python train.py --n_layer=10 --norm="rmsnorm" --norm_place="peri" --norm_eps=1e-06 --attn_scale=0.125 --parallel_block=false --init="normal" --warmup_steps=320 --decay_fraction=0.845 --final_lr_fraction=0.05 --batch_tokens=32768 --doc_mask=false --train_tokens=114700000
Each number is 128 + 24 x the weight over its row's rms, rounded and kept within 0 to 255. Layers, rows and columns count from 0. Numbers have three digits each. The size before them is the row's rms in percent of the matrix's.

# up: layer 2 MLP up, 512x96, rms 0.161, rows 107-138, columns 0-95
# down: layer 2 MLP down (transposed), 512x96, rms 0.139, rows 107-138, columns 0-95
up107 102:124112156136058158113101083154122098114147107115161142136149099139128127123116162186142128101137138128129140161164145113110118093143137123122122132123179137140148147086150110118116095166120142097098109117151160167115112129175172156141105134117097161128126127112111107117113173114120172147
down107 104:157163136139167131133140160168123124160087141146109089155139102149178142123146103055105108162137153131112105144117127132149115131093142125155127082099112117115084123151124149152136113153112124145137157164142120151105128101070086100127163140120172109128137120148118135121160101149116127111
up108 093:144120134142160146141114132130131139125132098119099117128141129210127095143149171120098144134152137178145150103066145115133152118159138121141098100117113161176098138122093135111080134173152134135137105141128123110102125152126117122142126165086122145120167178101125098136149150141132131177
down108 088:125129114122125093114105108146125106130121144149148143112096125105129172136123150138121111104139091057120092172169129156122108138144102127114161191139137111117170151123145100105185119085096136128126145148124139155173132116150114128120114155145122122137130096193126120146130131161081113106
up109 105:108135138123104158088116117098131100143131077154115083155158121178128141151098108152166103143136141124082096150094119112178121113106117122161152154110163109179142127106113072101116161142140139146121164153144134120126100144126149159139146141124110128120108159165135149160134118108086140128
down109 086:132085114172162109114091133109121157123114167129127163130101128131092124101129137149106131117093093146116144134174136125109081133100154122123085137129099132090153138137111148116096214118110153122120085111111101100109138108127085135107140088102094108103112138142144115102148135149156135115
up110 093:131138093154135143127103125105082144095110139151114136154165105123129111113103113155148091111115097078115122114144132078152084141120044141073126115135175103123121141149152133113104122117112148112159171143119120107179138129106115145147148134159128117094107123123091117141149149098139125114
down110 089:114129166107113124125109159137152114164157138118122127102087122109115134140145116090099180134103107175157114162136174152122147123135217143135112133120097119149105138071109107150144143153171108132124102133148134142125094166162119134100121119096108149164118130114152101120118111134105153138
up111 105:124121078099118144098131129152093117079104122170108136130105084158117107137150132137117116067088132171132105136145133150084146140064120113142109148132141127129101119089120109108144119124116151133125083160142126139109062136126101135079121142110129141155163094121136146113111143099122114112
down111 106:131148172153149099169124148104146113166172102110097078132136153112094177105114136141131141149153126111126107140098106098155140129169139144090141124110134139163145111150135093151136153146098092138138181095131173152153151093125163138129098137134123177087111146128129098131140123127120148116
up112 087:093103171138148116102151160089071150122115143162134097116153159131141127107142126143139136066117109090136147165105108103108135106123151103084174135107150145167141109131108146132154098133109092133112171125096126119137137123114103134141128143136175157128146160142090083141137122086124106125
down112 089:132144108125109143150110136147185126107137114143108176124126084125138153166138137109115147167114148170114146093132104140161126113113150123172121130147121151089152095143142089105118155113137106111109106123122143150140116118121121092117113142116108128086161108069200154128142077141101150147
up113 095:150124099137185127165136107087120150135124137122120134129132107104125098122143134159110118126129137161154120142053113181132127116102161098123137126122197163117099101137144143132154160133129101137168133124125148116114116134093162127133147133188161175136102140120073139121094125112133144133
down113 099:106149150130081147132114144133141094106141150126130141124129138141119142171098114118150148122113120125094130143180132094161113140180085147119126109154113141150150146117124107137124143128120198145131131150168111132162138082162102108114090158075111109135168118119183139180141127124151112143
up114 087:128096134145090147090101091092132126142171120121154124095126098145106134114131125142107115113097156164134088104117158130104094110138116108146131112130119139132150153102136104074147133123125148129139139168086124144106119138177136166074108160133138136119146146108110060121114145162114185118
down114 094:158108116151162099164159092166140128124101115148133116145129126131171116169128114166150129128139096124127120133133107107104155136156129129111155155106125126103136061132156174162108140078127121098088147065139111133101124107135141092141155067123152147148148098113157121124143124124158114129
up115 094:149169159120120144114118138112166137072163075145127100164127149131130110141146112129135113112179140122163104142083129133142127109106142071129095158138082151126135142135135089129120118148130136141160115138121181109131139139147128168108079169130114143106124126116108130126130140180113186113
down115 092:125062114136146113098126117121149094160129145075151155084129121106133155139108148118114108109128110134098146121166140143115153120150124150182157127125167165137149136122126145113112172144133174103159140147131122156112169117115097127156136105092110099173133116156129158171120144107107086146
up116 101:100150141117117105144093113155099109116082137135163094124148132111132128162130116135145136144148119170158089106096124105146114111131129095132134131119130146165126129179100064138123141134141135134132122165168147124178094149165112168110124119130092118093106150121128092179087128138080103129
down116 100:121114138137132109096111138123166156167189090107111139150147112144151113136140178103091098146110081083112143119134114154153121142111143135099130140106122118129152122134152125121142202131116154106105117114066109128092165160138127137102127126104132134120119106148115173099130142154119142080
up117 089:101157140114108102124153117145119092120145131119132096130145136134122109138123115161099143136118102108120138096144111109081145146160166125143117136137120079150085140092082135120137121138129171100131130119165084122125152162149108146080060109130190148139107125115138096141110130116072123158
down117 096:151165112154151159125135105143138164139107101162127128127143100172133157116155113136111099123146172155180141151114150159159138160122105110141094120157118146114111146151169119118123103135155117144117091146122143122106106126131149123175214132123066111105157127116110134115118131162159136131
up118 097:142109150168146114085112152093106110132170098131158119105101126110140164122083120109134169111146107159146123128181121102116170151133101097134129138121163147124144142112090145123132123146118143097132128125127156085129117135109138105091107143131093127173163138129114081193096147126109170135
down118 102:097113149090099133133153139165126177100117150105136151177168116172113082138118142164116142167133149130126110138087130150140064145141160143155124110103088125158113109150138141145116122139143152145137128150100075151110143144173095141144123116119142132125089117119126126083149109088121111127
up119 109:094182153134124146147102149134138148081084119132125124148113123143142141143059127129106146155105129147156131111112160132130163101133144139151106151144151148146100107138098138135145086123111123112124099155128152137115099151114177128081134185130095191127134113133104114152075141103119112115
down119 103:154102134132149127123147112125104121170144124145113138150163128135080101107170159131121112125124153122096121152110090161098126127116084129105149142114142094130119107130169089131143203144159159127144145123160083142121137120142111133144124109106141136129082130148161107080176123192127126140
up120 102:110180105153135132120119065102132159122127085156143142170111113146123109144108094126145105127124071104150108095140132146096119101125162089142116132110133126169125125087155132136158153105160150162178144127104144105110136185121136146100129177107145138138111107143117100107110136155136143122
down120 094:148086127087125131121134131137113092144083154097133141116135128097133112063113092132164108107113160139118141117133160102142123161122124136160140122167147106096147078139127171071104166080118159097110126105126118119159152098132158149143153129117101115168152113086124132120135120117150125100
up121 104:116129123149085078106127131146131124104102137146092100111162110103114155161121132097118150102168135147145144111115129186153145152140164141133117110132158131168132108130142177138154094198156131113137154161135134107155081138150089148128102102111099150106147122131137141158096119155113158135
down121 104:102114136121138185133111105115112094148137126126162147128093152155134113088123148183136095154088116149128108154135122056123095118138110123121114146108112132109108148114120076107120133072115103095116091119146124156109126149130163137118151163147169109138114142152106142082138141102116087115
up122 093:117103091177141086171093070104091145104137084148128125148132114103125089129138133162099126129131132108071121124122121111098136134087097083172130147124148130134154116127121097156125118125139102058128158119138117099068116135113127125112136128120154151125143155114099106141133127121099136128
down122 091:147139156119137162098147190152161138115112180121146161108129133099120146148111125093137091124139159151172104156119129140158144112145158127112114135127126092126112138133155148150110208145133165156131106128119115148212118127123113160106117137158122121166132114135095146138145124125147120147
up123 095:142137122110094116106082135065131112107159092137128145087150087143134109126167130140149069139133131179120106150122166103125103096110168163105137109140118135132153150145146099084109135106143136143102115185141135129142102152136130115116148167134149140133109136157098087139109136151152161110
down123 102:104127131130132135137109118143184137147137125123106169122099137124116138128110171096147131119155095072171122173131074131109126140147117131132131160115155151121149104074137168139125141139108119139145134084113116067132136109154114080108133137114140087152124104145160171167131150113160128096
up124 101:140130149122138122129110138104100119075134075122110149143151140150129141140167126123100137140092160170141152120103173130110144138087094111131111117112152164143114119115111129150108125178133168122155121122121117108097152125124087111111109168119123182159162147181135077137129162102108134168
down124 101:113104100127174136167109123113146127156129113139118126107075122120137118145082138100099130118128104044157100162147121162130103123171132102121144125140124087154140130111142139099189154125120104151124146123113136157110129122123188100128094145137158110136098114110109162135128107142123149086
up125 111:127113141128122107141087107131139130121110105160183106122143181158155162116135082149125128145112120149102112147131166117127136091117166105139122177130109160148184153128117085095136113170116145140121126115145166139115129162120155126134133139081126105111139166134121137173103125188144138098
down125 112:162126116145128122148147114123138136084153087092129105111152097094125128136129113115169102112132122153114113100158114118112086201163104103120125114096138160122148111128078134175149169110127130139123104140133085072125130085122091080134142099162156121134109116138129149117118119102126150137
up126 103:103128096168124081171103111117151157129109136133157133133112141139137114152136123109087127124119112151127096168144139150102142136150161126169143117143140160133157178133149090105154101102132143149129140133109167138117133148125065158131162152096119184107093115138094121113167174143115139100
down126 085:112122092121094058145113140130131092097130112111143118087164122098149118096140138130148132132118094155093119137102168129094166162142120165128114115171127145121090130147119183117112142129124163165124128132174085136133119127095130135117158150152134067129160144107131127133097105114137107152
up127 109:147155090156110113103132122080125124064094152118183120126124166119130140105087111165081144119125153121134110139138147155107128104166109118131132181099100155125145152131106119124119130136132156168122144121156131113161111130177119180113103129104150125119147096148127114141170098131103143093
down127 109:140145147092136136103127194136090142131157122112108119155118125097115119150135127164141099153106104121116138125134071118109175153124118102108127075133148139168134146124098105120115103094141112169146120140082105069097131141105140116078135128159163127112085145155142125111135156114107119159
up128 101:111133171117170111074072112125090084131086106175110161132155155135119129121118090109139081126184113122098134123150122112115127103104115152158128129156108140147129171112146121103122140110111096131127132114126160093105116162178099121130132152107166122132148160121133162148127125121131149098
down128 096:135129122103147128141174122097113124129131157175128150099099120100150109147132120133116118140094159144177129174101109125139143148121122126104164136134167140094162147118106151146127156097147137117089115129115132134133097173138128082117079115190091127156114087116153134114103107142080136086
up129 091:148124121128120111127105134075178136117124137107169171140148137137116104121125127151167143097160141179147119166123117058103157091172151124108088163131127116136160126120157095122162155135132120124101144135153086111126078140143146158113121147123143123155131113107139115101083141121101152152
down129 094:133144135117135153095165114129111104126141117151097124126126126136142149128116143125101099186089100127146117123092119136161099133083090062165124123155118146142069148135088157112110131123116098121145131082131111144105217131141151120143124137136136114127144159149143161106140133100135100128
up130 104:141134102155120137118110126132118089125102126128182128155152142127129112138102098151120128122137108109124100133134143103105118136154111090121119125067108121138130130091120129112174118160154168144077156115157139103097076147191129083065157132120129167134110126124104144150093133097123151119
down130 103:145123173124128129127139119146096105126084126133122112105124125190130112108152106113141136154137172101142123130101084095104124079118141104152124146141120107126146077165115105097066154099142116151149116079135088104140168154105136179155117134121135114130128152129107093131138151145165105134
up131 110:118088143156133118109093078071130117119112082136142165142130166160110152101131092135105107115122125139132090123118136139119154127111153125144115139118121129154170175109105109082153124148137172159141091140145143084124119173127145147098117136090094110104150130166129132119118154144136166168
down131 118:160120098076130173145112162135125127128100142119126085159120125127123123177116082162184090122148133110116144116109166133108114129131124139177145137082178116131118107107124143107135124123112081113099123130105149163091139090122126105114170135130118103135144152123185135138128166112118094118
up132 103:166154137111152118122103118123148154106124111118100148127137093153149136151147104172087092059124089143111086123122126146112128116169142133166168128131154141133135155113136131115145133133130142109162135146093114157093110121176116167094147140056162136120118145116156103096114115100124113122
down132 099:073132110100114108133140140146102128145107137093182110147106118120141112135113132080153128167146152115109163157122122118127118138131111125145131133150080125142089097161131140148129125074138149131147113113145170102124117108054142109118093113148102160132139134112077132143141161145172167150
up133 102:136139107118134149151132100069125152119115118136178175139137156101146151097099092133097128124125108100134128145122179125081132129100130135157113131133085127112107201144151116101150131159118162132118098170119191114123122124133127135130144144092098147109108158173151109135113142120125155114
down133 109:073123123150117097127084146193133104131130071135110097142128126125135124107107122150082086169080120113111133127097142136141128151129136139156142128116157149110166117128057160133148115125132104161094134170154122145127163132139128115138133118172083126112124117150131153126113114146139102162
up134 101:115147089127120110164113133102102158148141120165153155121173121105139121112114107129185147146131150136139164174118135082088166109154119108118119121141177135189131140098135127137124128160164160132134117113135153072125102129102126131107136146114168148135130140125177102121138104149073129127
down134 106:165107145106101100127133125151140170113148186139116107130097130074074127141164157112126113150115113099121114113115149156178106108105123111113159126126097143119146156115112118128137131167098140136141126138117085181092168126141136088162121126123111098159121133093108144100095108123112100163
up135 106:116152149167095114137121109106125109140114137137140101131142106121108111143167118137118084110133124143186076124128133094144128107151136078136129137128098131112126153095154133116170112122122192140145136123154122090096082170116132170109060135115137123138133145120078115137099123140104134172
down135 111:136125097085129118111091138156130160114146115127117151107100098118165137158100099111120147087130143105072140113131133094157119118126122152140149129176156155152089103157126146130073146124137100123151151095117077153109163099085096089166127142127146133129113118124132105125177165131122137140
up136 099:116106197150159114114105170124126109146128144117128128160146181117131139099108084152139086098157096170142086140094135097160142158115098138145143131132091131165129157117094115097128140122100167127112127158140179083121147136137118132152137135086150112134111124136093141130119151156116143112
down136 102:134135092128116117125146075122127109132172113154103103117125095133129134134146140113080186164123121075136151118152102113121138097102121131131121110164161122128122127128135133119145152166154096106144182123160119147095115118137168114089089098106154146167117133127142053126153116111121104118
up137 109:142086161165109138127117082132111098095103124147164154157135157147175101119122090169104110124112062150092086100119159133148152131114143094127124180150107148157143161110128117110117124131144141146142100104137160122075114139119107122121138161134129140106144148140099092109127109113131152153
down137 096:124148120104147159115129143145091111147120149128147113123085163140106135127139090148139086114148170083159144134156159100131118067166116161120129112170152124154122142153143141172105150152142139155125125147153125117100133172129122116151121109161071102099167153153167124125143150100151113134
up138 109:095127168171088104122102132137091118104058120152146107099162114104155139134110146107127149163155145141137124136165130159147120130107144132167155143101097141136124140105166154145145127138127103123161120136150125124096113126154103124114108174101175131170169114162130141117134146094087138163
down138 111:122150111119108132114135150125105143172115081134102148146117128139127125134110115135144087087119121076078144090115132095158143123130100100061097144164162122110120106129107117078170138117145102140150123165142179130136144119099132149103123111168144128114100110139091129132157102114146110087